{
  "d_mlp": 1536,
  "qk_norm": false,
  "init_std_o": 0.00422,
  "init_std_down": 0.00211,
  "dataset": "wikipedia_en"
}
Each number is 128 + 32 x the weight over the matrix's rms, rounded and kept within 0 to 255. Layers, rows and columns count from 0. Numbers have three digits each.

# layer 2 attention output, 384x384, rms 0.0917, rows 0-213, columns 128-191
191145106095152143077074115097166147157159095182104111110113151095207120108189145082109205185115080166132179132058107128108146138106157170166144111092125165139082127102169084118212166056123117
165121087114203176131135168104145051080039078134113157173172102160149113162159130134127146054190177163128120135167160152114142124159119132147064130184128136136142147061087128097141189153108124
128106156126122135112135109102097160120100118094083130103089120140129154164159044072123084145154178093127120166158116133080143098114121086135111128080137133140126125106155147161157077136046116
149140097162126102129133178139095100156125068112078124180103137109123096121108123134106090091108118111123116138088089176066180055094103128166183082096131164112114200180142162151149111143189099
109121111099117171145077120115151103126192143123115124096094143109117093125219186181167112090129110095107145116104148063133145123104092137103163133108107148066146152101132108092140108203160142
096127117068129105158133117164094139090113104098189182140152185192102067119158121170098179200108148103121085134105120077102058151096123152174184107112126104134104168124117049115142156155139108
123121149087091167089116157100121151151198136125220182132224118097071043176117118164144109144096062115114072110147152131088072058120107176226160117116143125100098122119155102109122131181108163
128176159118164121054114093101137139094124148152147166140107127118190136160146153187130088128140128120148111100161101115123086149121141067142132132102112103099101163129099095115175159146110181
172107070095128127087121145105211160099140111169114086125119075095079115156116129128032121121063141105140137132141118118147170164051079170072082043143134159158103078136116171137140113090085130
164125119197117132121152138103145128094113154126129140153128170160136130094089124162130167183147137043161105139151137111134159084114110171141169150099103134121139089118145144196130110111164078
141152194113099116160155070117133125163172092146075141139141138066094125142136105115188118209157129131128137129129151138098162083160063118135097137126071148084149119156131133071103062076203159
125136149158094123111116107146119132165119086147085168090122140152174112088126142116075165082093095141119149102157147092124112032094116098118154098168109162081110159098131204126141149162087076
117172109150066072088179177145176161108110110071124134088138147128136159185100085087145111125137133113080192100115129161112208167152177153114129115153130164118077105160164155109209113160137130
178128199180158149101106114152117137134115091154067142114104101162111133081184173179151158149144111112123139088162134174165115089149127149136171096127131179125125151156073070144112149063181132
105115137141079152119074179115077129125131155114135162096149128117142174084091144151120120175105130136119123166187114096157183136132111124135137140152138098121112142145158147131168179080076111
162180098157112151143130125143087117176117167092089115111118108103092138178161104164155090128122148192099137122096147110103134047130107122101114145179117111159209136184102117102124185130139116
175147087146083099137094148152119163157119118149117069112100101122099142075087134165117142167150084210087172229094133088101145108104152096170141148062082134147150126117072156127095174152121089
078132099169108115117122138144090173133122138134145095101127160153181060072034140099163200118092125116123103067170102148109153100118160097101172117165049066155164098148165158165026141130112167
116151160114174119109119120075159125141093082153156107145147112204148132096083110123130102068152172109163116080094143110087057072102110192164111097087114152110174146137139192163135074123144164
087144106073111084124185154162120169088096141150122142066128086096115153051065143166152129137137136100109095128062177134175089123133000130195082130132138185136113191146100154075116091151100122
129088055119181100158136124117130156197120136154070092129126066160116121122105110139103108130067152115094137163035127121130151128155100138167137094206208067153117131141185069175139163132178071
031183078161082133088118069072123107091178171168150140197126150152096158050126110084081186126122140122102172159177122136133193130070092091099141116124138134138077187131113147153161126121195107
129105119175129112079138142210143090128130185156140174125175182108109109114148176165135222129121105113157194063135162113115094107136119080126151162160122141133118120107144132093105153142034095
171130104115105139163149168151126127142154098091121110129134137164053159068072128172137129201155111185123079147117096123161191137084103091204096100137140131133112120137149129145138163126091169
080147095137118183171179150101071088157095146130162090056108142179191183166092088222186104115148100162181208137168139138135136148134147149169168074114146164089078161103136130132043148195042078
175128180101162101129119115062158091116081094058124130157146138117075135130168120146102157157134157141114107093111141208166185176130131147090138106147118062082130172139107078045149140134121085
166157030160107090157115125163173185114088172166075118089156107092098187121183089139160117113179115142117126139122171109043084072093126114162160121041112141191210169121125060143159106140108133
157172136139127106141151132136145123147109158053182105217167104172148136043156107127129173132122137156142055106113082156192100129170134186067169113145042085061136113089136084147104119069143137
116120144160150180114142106132053117035126125160120157119181058094138101086095134132114151079092126138120101108100052148132170157129085154072150098085159073113100127152194168118143129107151114
118140139128116124195153128145184073104115140141081118099145149124087095107100109120131164135125110132115162095100138141107148116170139118155083118119165083128068170186155102099137136108150123
211108132148202172106173142129140064148136120078164136128183116049064066126090131169121114159106063120138116175117101133139088135074107122143082155099144127129097104158116113098169130088162108
169174088112126137131104159155130071100150045108072086127137096122129121131152124161143077155057167136134152109139126142139112176155128085177164130127142077103089158156085079148185167058105122
083178157080086107144107050097115175091144161170133134077182138104058155082136164094138149054124169157106109102190140097074163095144115063108156083136117130131088116114112105138128144110129100
159124132076105165162165193138083088121124118146100080108143143124118127104088135110120090119119106076118100082099122091126183155091108149112060104223146121173109133126091159146090090086131083
084118142120185068086125134115175098075141175130080093094047190130078124189040110167115050065141142170149153124110138102115104138133140096134132193072071090139121145153160109141084175130130134
058165106115112173155103104163143136179134100098158130099120168126161059194144148144134111141140084098119137183163127125142096150095096204103059119175114102161141104131143142123152117112092130
123109123169192120108175124076132105132142171104067096105168133105094133136175153096076136148085096137143110169091113117125132139185157104097072146181216111136138092134091162127151142100158112
122068041120154116097179103173075147144147122185118158120189166145193168190172117100137158101080102141069108165120197118140116110153130129141102163143204115119161106151157161180103126162110120
137093061138189083160177154152126145090104114139128110118137174145152153104200121070155156112120105102114086155108143139125124163112128114113119097094058091146112077152054095127099115152141131
195138138124177154124136161128142158095138079116031149127141129118136172127105125115099138162080079141123182144122214151128066132082147070119135103138119130138148095145128108153167115052157093
111058121110152117118119084054133135076134133130117172110120170121079109114135110102135130125152111080114151137177118109147111097199102139138097077090163090156125116088087139106151109097097136
083156159122135108122179098102150050085162126169151142103155043126137145131175122082146183144170143124088142148141109123134068137152153133072135122133111129093157102172139054075068117081165146
118118116120153135101134181158125140121151120213206133128065087155066046117136118086154175156104124144154085112139105116144125161072131109074120092143184145197092105122149093099107080106137052
149064204150097175160164130096149151124173183093073125133107127119113149109099073184166139115151221166127102073121094178161119125158131162150100117075129130105137137157128151083139186097133100
104148096156177128124131098109194156109147134109139133128198127178151140120105122072089102150165065168205125190095107212112190107064116100113110129114132173133077130102130066143055105166149186
203129176144177102192214176158170151109092176147136141085134157161126171147068098170092132108118130118144105128150060091132135100102129097139157132126119176156124136127132139118192056127119105
186199141158108160120142167131160151114168135142165138175144083039167081053113109143115132084226157084128146155097207143107145143159109151121138106173104194115165158106135098092164110107089115
137087122112154092163178098138101136138146146151102136155137100142146128121068109147103055120079126035163060139103096074161155145131076049135117116085135141139128090107132166112062113159146097
064112207131031134161127123082135067067124134151161138244153127138155120100132156106112112096122053183184082125081134082138119081121119201082141152089176171124127103044140121149166057174130131
085197138178122127117148124081138131170164088110170183162175149139121131112141082094135127139153151113109014085156102125111150175136112128046136139125179083103072153113098102138096169129159136
189116076149081086111179076098148128116092131149124167119111123086096071126095119085146100147133113141082126101126117148164154154176105082102176134167118098196119148122119100107120160139123166
109126116077123179132152165112072188076134121142185154068163172080132124085161144174111117099113101097128145121167138124145126124133146119069141127117142115098148140094153119094128128122168129
120240182136109114097093031174101187161144112180188158047100125160159105099148123215151053088109149166108163119134096134123158056178128153132090047116180124171165150140145083134160123139123131
098135053139131087124122183068092093099093101133163119155143140112053156145129099107106092159114104152172131134181129124202105192187070161172109125119094111096125145108148114099110120176088134
092120126100161141125129147128147133086144130131145178056042171103088112107109130128122061174188098106175124130140121135137157166113117160117093104096094165096055171132149135096143107102135155
131100196145123185125107214125171134104120178126164130130147038128104129127154110130139153151118111116075133132157076107122107173125170075144201093107137097104146119136160187140133128104141149
168133157149171149139109122153167127198094169114056125115180077105081154105098153142116151066031151090123129139145083122163166067122155066108151082167181132131144098051154122154145106187093139
118156186129090135104175179175134106099166130116127121149129075129077178126093128070117131103148115112144141137131143075137100117155116131153159117196172109161142118158108097145107120144111127
086152163134046063098122108179146109153084052099161157145169108235204131076170112088082057117143064124141255080036106084209085170085167149137040127109077097172078195203129091101019120123026251
174068189105148191158101151131153094155141175141098137154151069152144101166082157056095086149123176142141124169164092121182139042149080133130152163159105123159154079079162185128111100074117149
093120116176113130198150087087137092090141169120073128132150130168163162103115197155110101134094127151133119111134110143101118125105150165075132129136153098139160114045103129128088115095155108
196112173122158110157072168131135111081071098113133121108082171131143115121111163126128146122081096149164180121127175092144127136114142130076092152086139139152116165166139088141154137138152121
120085152087097064143092135080180124091115209137149134079175099118104131077053120178131116141157112142129078117111075141175134155089097122049090153086125104140173099130112084133080124082173051
104079231121107191115115094183091164123158141117110134051148168103160120106119114133177089106077186099169067099163091145188187164204180200121111080167083185168096186143140145129110110078163204
068150139145059093095152210068058091163160071143150065155088167064105101120143172141136167156088125118178141152116089133162217142125108090121131165116106160131120187038145109087113172149133155
139199079190141099127102140161125221172130097107134128145171142174127139159109160102170084118126100150174098106185118177151148183075124159149158054103223106049098125128073137128173113148116111
109140172137147109118122142172184122140116110107126164096113145148134123058140112129121168143174072057135173071124144079145114116083176150098158186142097129156111174158162057134096136145160218
112186099135120117145071148163150134109162188096177168168094119164066152112193086189178077134154155087138148126160077090086113152100172077096175142140151120116106136110102137132105069184123131
062206116141103125082130071125192143122108130150140162074113126135143100134150138149106102127079080125168122152171114139036102131126164144070181162090117101111090143159140178116104121189160156
137155131151131091149122154108117100101103130129151155209137102150090078065087128131124116086162166134099140141108171146179118131095154111145153144140128074112062086183137121114095165123100103
129159138100144085171108088086057139097114093131140156091070059094137116137127137139199150079113140096162104140119143127105179129146123100082188157191139121117139048136142216149043067130116102
097151177149145084094157159135088157197065236162130181097105200121143037064146141125138117092141095145144139081151097082142180142084145137113117118141117132121105103160207125151148124081150110
156167150115143126130123131133138137117086122116101091210143142129074115091093160089153145137083109094180093188127101080164109133126171109160132163116172155112111170108061076127134156142099119
181058119191110186122147152085119146167094127079153123138170117186151132167068176045106097141127114129139094143099120102110136087103124115071081109123122151117140129139090139175091112176126163
084136099138125097083118146114102156096092156149119187108192136130074102151113148148132161107164061109157154076078137136136110137145130150134096072127152142086157122114131121112105172132079165
122138114162117105114159126105167115139135134107111113102100122104148161153118133101103110128115113119169128174149076132080155167167080091140126112177110143101223110046079132131116120079128152
178072114079089178157179153160101118133106134090158101126181075113084092086145170153095087160187148167137132147114116129072127155058133134138189131100140155148143156120103137161107129111181114
162058113047070096085171116182126074160112160109155103124124118165132170144130176142159140153169118123139128198120144089080142208110134157076168164152078111125164203144132088132167133133174131
144109089168093148134156137169148125162126147147096079109119169103087115133096168109144074143183170057100112120126134153108128155150163100121156175067162166152074145130142147164119131131185189
179145119107119143086139092118174178159177133166129084178085154092076107135113074146119083119098136075117081104133125160171170099103154149112151142103040117133156146179166143101149191097102149
102083102120023197143162136106080135229138114061163128138141170131150136087114157109165133107137095137113142166138111183134151140103108135109118151161181164137150133101138097135174052050149100
152127104191089146097140165158095175128086179152157120162108096163126109141134162139149115162170109167118121117078149162122076168122096141173122117142158128091140150127123111128144207104167116
149125137129137163175157123196116209210168150107102107094120138144138003172179154088163137163132144149122111227120114113145109118095127180246107162135137129133130134123104100091105129174141152
129140128205120142097149111151144143160126126101162084100143128123169069101124172150113149113096201141131130138084146065137167198113113163126165129081107089141147165127071150101123052165143147
156111191177139120095152156081115126064104182112083080144073136118239099112090076179150114142138132120105072199100054148073096154100056160179102163127181103173147155089113125100144109079169108
159172097089119147181117101151071085135169138145175136093174166070124125118198111140108115166138127157149170111140133134131111126194142198145090151100149137142138131054127131143123100123144138
139194154181148134090108148141128144192131097178119153124130131081136152118149095162143117213143110119123144124137167121091096126149122064054191106073069098099149163153160172178123184126149146
103091141127133119087145146184073113115116104126112151143120111064111107138102042131101118180110189116151133185118086118117150163161175103131135121127106171172076080087141163095093115100178113
148162181151142175144138096092078118179135117154135107127129148128104112121170165160112088110116158104166102115127177051056177115131145164098152224142144130103150146088161074165102121106094065
124148127137127168109091078108146100160136067156165087070140096123159065145083135114080207144166123097165127101078098118132120105122110075133156175131119125147154123142101136103134065118120139
083098121134102086140113115060123150133105225088092141159135086177154081161087156109090163134125134099155077155166105157125117101183142126141093166135141093120102088116181119111130144171106120
187099185158086156120154132093095147205126151177136110035159086148104107157137142090128132197141121121159113133156087106096133148119147138095152161100172075148133145053141166127120085070152138
185130123153135117148069104153144104118123113135105141113111199159120126159100148135153092097160114091147134071175178105175160122108131081069175146146091083117176127107150110124070176119092178
059159106075141105171119141121094123121098172121170228110131130125153129164163072143102102077111088116157086210064121092185114117034096073177108121153090128101127107094146151102228128135085106
162076186145107121101151175132154138111111142133223148193152149103137095092165146133134154167158075198119099166207137057126167182126160066144195093108154090111097134101086191080205133134192135
130109089188126118164110126121154132093181104100093077099118091125122123137118178098073171141157201193079163098202120089123083166142148180122140057127115095101196079156118134108104140124118142
130130140127180082174108161188118139145141129158126140173123208135142186172119212151073107131176123083161166140136154098143096146154092041120108139080113099123122040119108091165124171158167059
152126105095126119161097135149128143131105129163137128111140147068197123074080104038099149154120106178114139154166193122094158130121160088159136141156052114144137113153109107137105149117120093
177179150130187171117073144161105074085136140139101115133098118136082081089160111120136154122116119112110140167169104121148125108130116096133096137060086146126174129169107117126152118126156144
138083104213153100089113131205150090071176138149129104127112204071130143132090078102184106110157202170129161103065092177121124037147127109096081134101094153143124143105085140148195087128097125
154146128140163102120119063154085166194097162129107134118172073161093170078057153162136145156142110183104154131150136064130118223129156071111152122158101114112173137113117161111147111146045099
137086114128099136151131162078056160130139132125109185121154152128116111120107198097072183105167137136211154067155163099017122167098143124153106113157169132134170164097146140174126098102087125
175114095158131157101120189173114085099085091116137121148099092125135104119095154124136133119131141189146136110170135102170141101137157165152103128123098145188139150094068135126086090166137149
085141136162191150105115098118133126076115107119123130169180099187222117108122097219150121123142173142127102140092086127148124126140140122093111085087157134155160055170109195165155160092087141
149053126111099170080204116134098086167140090193182116102106133092093103170144110148171163114152104134176080166171096088110175090196111141126128085166112135128145096157167184162085187117123132
108127178162136114168116175096117101121144139145154115145121080096140125119129173161088086158109097085087124190102115105171124114140167077072114180137123145134168099157077066091184121118132136
103172150108104119059074155133082090177144110167142132132158108169129142104146128091147111206096120090083176077186075158114136141039088166162102160212164094126100125133077094152136139069108091
132162118096155164144147122141072118102124085110110119113113132171149150124165149143079129142160133175131126146098144115142127146124095143138177148077116158155109131126172100110128140125132082
082114103135207125119133182180123101142131149098152059131175089199122154158186149167186140130083124129150092106158135139090162109129187152115113165162155111124080112120158097133072110104105161
109110131059101119127113127140138138120175124092123186142118094176148124121159079147129116114104155087122172199074111124138183092102184118134119100037119067141085134107167067103127148164133135
121117115103120081152130121122150197117101172177074129146152121083077081175115137151174141125148096136081050150148116153177149183131133067104030119071010183037145181173055141060115113166068044
191090083150153159169138141121118153069157083121145154096132139103135125150165085188136107067108116132126155147102188145104110134111136136154099096152106205123115121128100123183127180091133118
126150126191121150136181153056112116128156167141155107122171169106148140071077165082103120156054150108121169136122115114093126090176142145138171208063168058079096128155108058134136088056132117
159120105150175085090134198088154150144153135168119138097099073123096100160056093111063095109101135130120134106139146120128155104137121106153147106108134072192162091197032150120148115110105154
121144090071074144171123105125138064123148181111117161135104164171127162184150088150104182137081077141148118122184140107099101141149116130117066128127140151153150138139170127057125184158087146
133161105151116067102083126140151143149143075152119141143105064145132131064159122150142122104152068195154078188142119095130122102136111080188149101148095121121119156119091125145098140156110092
086105166122137072250095128085108107114120117071131169151115106109154104164151098137127185111126185077084131139148076166112082088082120178134139164111098102162150111146100091190160182136111162
104109095124155111128054100129123136147100092171095133113156157152123156092199173119104115091163188138062124105110048099141186106156160129161112103102131138128147162105144100083122176161069149
128133081157178169184114173119063137123118119121089118127105191135149132127116124099099151085116169204156132101081139142156093204185183104116125107162093129106112184172107083157077152117175074
066046120149134088146064177161139151140113169123090183139062162079206158230131130133150123123191149173171165111099108142132128062085135173139223091142124126107195205093176087124134123187146127
143070208076111127097086130059094086171165134041176199161132202148146162057104154160081159103158094137078115065149102131141093150188131116079109156190135126135137109147168108086119148161092117
093142135101105118190127138143168124175116122119194110110107127099106144095177176167101188101107058122151144159127101109139158126182127111134168109162137166070191078151133155109098167167167088
143096141142149115089100076133143124072142151083121165054139103157141176219122118145073189102098085142115088075123099068167163085182131182161119095130089156080140142095200093186126128190157108
172182186132133124133126147127093128111140150147141154073125144100122135118173116131060200146077130150113153097145079062124050207162096122104090144166136140098114109130154136122149161128159194
115118130057130142109170077112181172149103145181116102060117187159158146064105045110153024109152121095104182118095105135103091161112110086133108089123134123132124168108134076082139104092140126
188151118129159071100162106118104091096104196098116066162181088084164114093155098104105155136188154067140124067092104141183144122099088145125094162139074154145173113144085170089130171112149113
154116156115122081067105141153159162152097118117129130129150095076149107161107166102148129102165156165129120165155132089163120105135170151115159116123140124169131111129130093077168158093087143
114159123097100165065136069093112095182121166162113090149071214123149095112128136151085102163114102126134136123109144117089147159115148117170139090132101117134119133174076119111113081123116150
213168168112138170117115087155075149108127194120117120082092128149082131129139144078131097164131085094078106095123152113194144052126170214084122187132169140116150143184124076147202142125112095
100096125088084150111105114086078135092120155145143092120108119086136154092174107098115110092134187148099101170119133138088124081188180175148092133111074104125156176129166118146171103168151034
158135107029138144129096144125133195109081106113135163098091092102184150128125102118076132085071106169115186108157141123094222152140158150108125204120150100113041156125154136108109149136166093
170118116128116100139107141078134148197164111070188139125153120136122111124187077144105086063093138073110124145175114129109104144112147173136180101153115112113116103135168175167069140108165133
152112148105103129126155087187099113084174141150023107134109105131104128130116093162093129147100132153158071121124120135137121133142103074153101090112108119145157111170112152133136130060035138
150161118105112113133117120162108154099100106140099096075095171113074043159147157105168069109143133141138094081098129176127059096175115133078171138172104143161098141124186128106164091089108159
172149120056097109107104177055148148111097161118148113202100079121139142204099160158164132065158113139090149148193144174096111152115121122136054079135149129034116142179134065113172119119174107
087035156098088183128161086155171101156115143067146131109162138167161159066135136061145146131157193103182179116124120163074144155191117164167044088152102126083093111136136128113121131159059148
111184134158118149095107126204102148054051165123157103123124147098094107134138130103168086097088124146177080134196113171119124135113132121140121205120117052103083175217091110121140158136123117
110190101139102124148124073144134094113195135151113182096127131124157112168119164130130055085158138145136160165062143121149144118157206136052133093106206130093150102138148129163105167134118156
101177096158208103082131188125114098092185129133120136176094168088092134175057118057140121103127124114163142101124101194157141116123187167105123192115140164154168117119120116061139118158125115
120106166171140105137140111068102034131161145079088114065105148171133157137150111154129129118141094131137166115095148187068098097153164140119116173104115130104133122134184255073159097080009162
100167069178152131179131155103120119091151137140125130171077158092166127119111114114138162184135100177085084121096233136102161124106195156136136170117057105125135141096133115100133132096130152
079167088130111110117109183071106178201142095174090090172103097124091126150139120087140131114199115132072122105067063136144089092142123148157202132134150155087153119119136084128163129092142123
154086173117148155140197119117165084198110153131139101095088104176070129125167141123114163070082076117143143097144204138125128192108175126105072117153112103120100171137057142100142111180104104
137067157136126098127105127122124115174084090209109141139150090110113129187126178111114173149134129145098160085111164151090116165143107150143091157108144174133175145116124160160144165088096165
153107127080212106137219148205113136091120128144089147090133149121153118127133171064132121091227089135054171154135153144114183120110142099135120163118150113090180106095116102123102130138089134
128125141107103108148198075116114133100153167134130165125103105122075106129122048139127134128101129139203121080147108167113159156124100174115112116150107147147137104174108083152157149149091160
086153144158107116159092108143174121179122152114143112175131163111130128101151139111198114107096082189137213119118138137189079178093170175084130144114188086199066120081085117127132235132064115
158109106086122116164122127145145150023068131181188082094062081108065072080129075127119134132080093108102074100123178191117088106101129124142094137092181098102157154106214113096079100134174130
135099096134095089081131162161092159124129141126109105149143157081088149097161173132064144104126156136099108113134136138095061183144127157138117140125123093174114106073113145082143095117085151
192119099119160079110186115114149087128089097136134091109137129127168079128104191156084102135132157135119167142091189154102171203138096125114124118097140121114132126158203122082083131184154173
138102160190152162122076090131199067125147148081110109140133147147131201152112165102181096155142122165128162072083177109117128164166152127139157143167137072099194084130131110184154160101114181
129213137127154107100165106178125130219171098086163131125095129165148090129071142130093132137156087084126146114153121121138098154156151117135169086103117135193141120166097100166083117126114082
128148178140137140141135110182128139147181171150122179125137109097138121120186179185133155176154156170145063157159085091098103109155141074148145112150166063129101123139192102144090128111077166
142089149111152061183101149097121089137148184111131123100090129092187141142096068097141132137171145100136134100138110120152119159090140136144170100116155128097116084084114142149142136147110107
164189137079145146095153148191159078139096139121098134132133148137155097151132096117084107166152158106104155094157176077136131178185093137161081139195213139160155112152160167092179123104188162
124172160160109105137140135162089180165091186106203097121145059144079105158109095129119165119096105115134167114113117152088112148137089140179121135043152149173141172118108149163101150104085106
140148131159146088106122107173118102143240133161050125096121175105048145145128069142118097139157182181081151161075081133098169130199136153156108090145126172113196106113124105134082094185098144
127139168138084139103144121143155170140110130141094055138170106168118131115155114129089098065128123173142154064167131108152146149135109187131170151123123149137119096146107106160087166158102182
107156077126175097120188148185130111090161061142125161131136095160174117123100156105129128076188135138099102118115118078110123134143128068136192141104088111111171165101095107157111066123127112
146144098110099186087115161131055143173193113172115165117106144118129134072084087113105187113107143165074111203120171136117110097119070151089204133085141155155189175058177153090096162155092133
160152069149086115116176148140143124117175126125158183144097157121150107125100129127133142032076155174014144117073161161219095078139147127133151065129116155139169118124072153087076078150112091
120113083111143123147097108169120115095111111121139132146132123112111131090097082128154122135101114096197171086142119103139138109047106085104175164120069137070094148126129107128138166138168089
227162120141132159137106162150127118126123093102154123109123191112090200139095164153113166146106181153122185084159117181093129152078148182151100169131131152142188137175165199166175124158165138
106124113124152150113098130099114153135083099109139115139104132113129099105171115158110152158160165145089187136115179081167100143102092094119099155098135162168081114112087129106119065155083083
094136109135048175104155099179105139123098105093158097147177131065171179139112078164118186123145140183081151136163121121103122112126067115087098167180123106159164082118103179158156125091111085
105132147195136127118101082044090149094102119177123125115140121113080103145072112057102151138155158171080129153129110169126134130134172085092089128132115169141052208151151074156170120100154102
155108162143146140123067147101239066117138083081110123056106087167142139114108108066156094124170122185176122157117141146124133124153159143113129163058128120129091164148191173112073142072146128
137109121133158113131138179154069154145125137140091127086147117089111140145114079157175101166072160149186059106108198180124136066165102181179120115078168162151093181105103115145055115068113124
166096081122134125155125126131134123136172090094115132170119142162114147135140103095193104108059104135074117133059196103076155110157135143135111141118122173136180096102121148117124122184101132
144145159154137106160106173109175147073127149171162137108159093137150091161107193114148127125059176132194133072145145148096089167133123137008090123186105133085100163220190085157123179143129053
123112147105153097153081209107154138167182153126128135143170125147126083076072213123147093114153102168146133155101061125102117128059106120145107176114153087108123127169112167143133168178106146
163048071151155161118143115122138088098150134168111126122114181160084114176179159151124167082099158112174127153137109099117199128089036118112145134130179079089114124159146154149127131129127121
082070121196170090110144115133170135101179137130118144149114136084119116141183110162065129130119139113130110072058147173173114109145118105160116115131144147113160117166097157110068152136156152
108135158097151056141080085151137146145114136117130132145116130122132141186145126129148127147165082230125086092159086103109202162109035117156140171141143157155119081084136141076156121170157118
156154168105128121157194123107085106080104154094130167214162143093080189123087183137125115211123104142110148158134138095197103165172103135079149158112152113113084123109081130159107163173149227
132147094105066192198127089183210115123190133081127143177119096073122130172124071119108154126131175139139111106111063121142045116124136089064138114084142093095123192105116131190122153101088137
153183127103094130123074087084123173170140102096185119113147169085117140097157145113157125189161105116166131100178159126082094124141094087117105113122144116132093105160137140148142151106115101
072173137154120108167089056160142138098070150165106121110118185146141117104147133221187138173066131161148116159124174117121078117112080148087118112123156126114115083172103105078096238108130100
145107115107141154104110094159131097095081120128121182152125020062200183148146132169153168063118110104107142149111166177164111110063102115135180114115125083115092108138107046149138162166154138
086184157188116082134118130112066126041068203100124051125183059093156130111144156146108133129141151143109125102138188118112076171143098133128120060153125037099135132162145140172121135152158151
080134087123111113188133101090092091193134144109146141155108178120162133123172103124081227166096150111143125134191115137069098129111106155150106175194128148024045149136117150197081086106122180
139118077165099138071112134147099088119047124178125115151115067182169181130102117125183155085099150114128088183130091153124123086137122078164136166088158149075103124092110139092126111141152191
123130049141094160095133031088133099134084136162172098088063099110166134130123233101067167142094167098167166091179117117117111092112071165158103120123156103170117153112118084160088092114148087
108131178097164130193077124142166102160137106148139111158197095088144146099085159156085084163092111158152104145105130098140139152137163130110133164132155155158147151164071082103112111118110132
144152156108116129181242154179180181184155103087128096104162191121160124089165142102153134129052168142157145089139238126153120147112180150139126125130122128094117203104088102132146124128100121
069111144131029170157153090129124061059164104135092049160100090162081119082124133059174117156125114082132161115162118125115125137203089127126174138117213114128152124124079121095098119144152149
128105158151100109139120114124134152167147129105140108163153145109083191130144121147144127115183056115123111101125094107114133111103180134153102074138112170106096137085109092154224139132079153
216123098127090183134141119135117146120177110197167108137131148181118082149146114145118110133085146094189124142100152133203107099098129036140180112106095163128096113105094139163164104144150125
142140124112128157103098122123145152126148048116176169106066072158126076119119113167104195070109128136101069155160114108097191168152087088131098143145114129143042075174120117131082076155095045
162079114177190175081113082092164120134139158106136048156080151084178117120058100084089107105125091133082169111195126197131090142122132180175157111102083065117151147137170172099140118142068138
153119103083138081161135072089143161113082099116202117062179124116129121169122127099186116082153156124163146095181108060118176147117132174140154146126117082158175119148180164147187190092093054
192103155154162163074091127175106136141116233135086127116104111152113172108088127128137159149140143121089154120125044160165130118146165067145129115109177104169167099149184107105179171130164158
153085133112156154084092153141159100120136149129075137151178143111135108166186051125111115152150148126122160140182078112123137133147149125134125121120170097115161139170158081135179093072163115
137130120134080096162126115067119128177099127099094120112109115102164118180185090108076151161134107096129134143134173042140103091166130077095125169100084054098104123154111108103117122053153081
178141152168111118152183140183150148184129088110070163130199145143171152174159134088141125192087126074128116155152133142126135128146121054094098141155186176101130089136135144142071115109177068
113142089133124135134153115082096168108055146158139148162114114058109074150164151083077055101073152163134126153071096151138157107067155152077136142123109099097087060192109113110173140153136084
112117116089106132134157139158168115099154135111110168184143161145096087121114074166101117111125156117172157164103124173167149086110148131069064072140111106082130136156081135125158082113132121
080142105116126114129150134139119187117149143135103134122154132111154148089149145088104143127089141133144116118155169174129183190116121174184168117129153136099176079178186136159135163160103088
149083158124112142109140082109061185137122127128119122138143152087139173035164068120184203132160114142131145160133072174158121198108083054139061087171157172110095100092114103162119144117129110
086118152185140076101168082125136205110155129069109108147138089083111046195151109108162075158105032120100155121174090132131124173137115224125178097154097125126166083120105152077146128094132180
202100097100124131147118109149094106066094096156062108160138112070101115140106122095130054144173097109106136134108090134130107141160128132126102139142174044146153062140166132138087097131084086
116139153106149073090146093172122153077161095105152067086152060125109194118107036176122142121132103110128127081125111114124150113108123110092168107151122160143142133152118148106128087133138133
189126172128158116166138087130092118131095154161163144145095241161068153183150125106069145172109135173169134159150127127158112104133152156022203127156105121064156182123172097105121160125113095
169124099097053140134105147131114117144117131000092135171099128180101095182143165127176095074137140149129101175148099165065135051132097093122130161122134133121153118134121157138076176130123163
080136177095160148195048137190150110076160151136151134155116108155113107176139131066200097132167108082101115147128139193150103172180103095133093136141159208175056131148118147148127166147139114
094110149079171175138255112095070144127105078169052162149135167095083171160112150140186114112070127125137179154114144121101116159145122129156123062060049177079176083077147179181106081171167118
126132100159111179134104147111116161092085118103123137106147103196213182145135166163189149118123126085089134175147130175105110091132158116143163123116061146124074093147118145115114153130173193
146110046115146081183092108142164187106080139133126111126067150110172143096090165138118154138085069153077162080114194181157146105108112105154164156087142119060171102097107130162160186205104141
112133096104132162124152143090184106157130137117125114128194137103152107170107145180189114127159178180100137118158126117101104189136089130133198116075104134156127120175111147144107160171125121
181137182118118154094121159110138068197151171139149101121099140221094116117144131145137106076085118097085171126164133156153135062144116150087154131173113116168141171132037202131083095124138155
108161115125112103100174106108161127166148145179187109195112146129097167068192154119089106110065101160135068177137155080093181131168124149126126111141104125168095196129178212101148101104118176
136175123125116113123095118132146085067143148146109161121131212182122140085106098157120188086091170163154114148142157153050151084118134161175108138189161157164170103105030149148092147150146154
139115108118150105092135117068084107152170214132117107130110147079148107132180155109136118109149115124092058155051141094103126149089130122181166153154221183094133104147106117169112186127092177
161140121103110093147147041126102152127095110115142111139142051141122140140083134138071128138160118107171167103135158135099108129097058147122064119131105145171068137162095151152129126149108130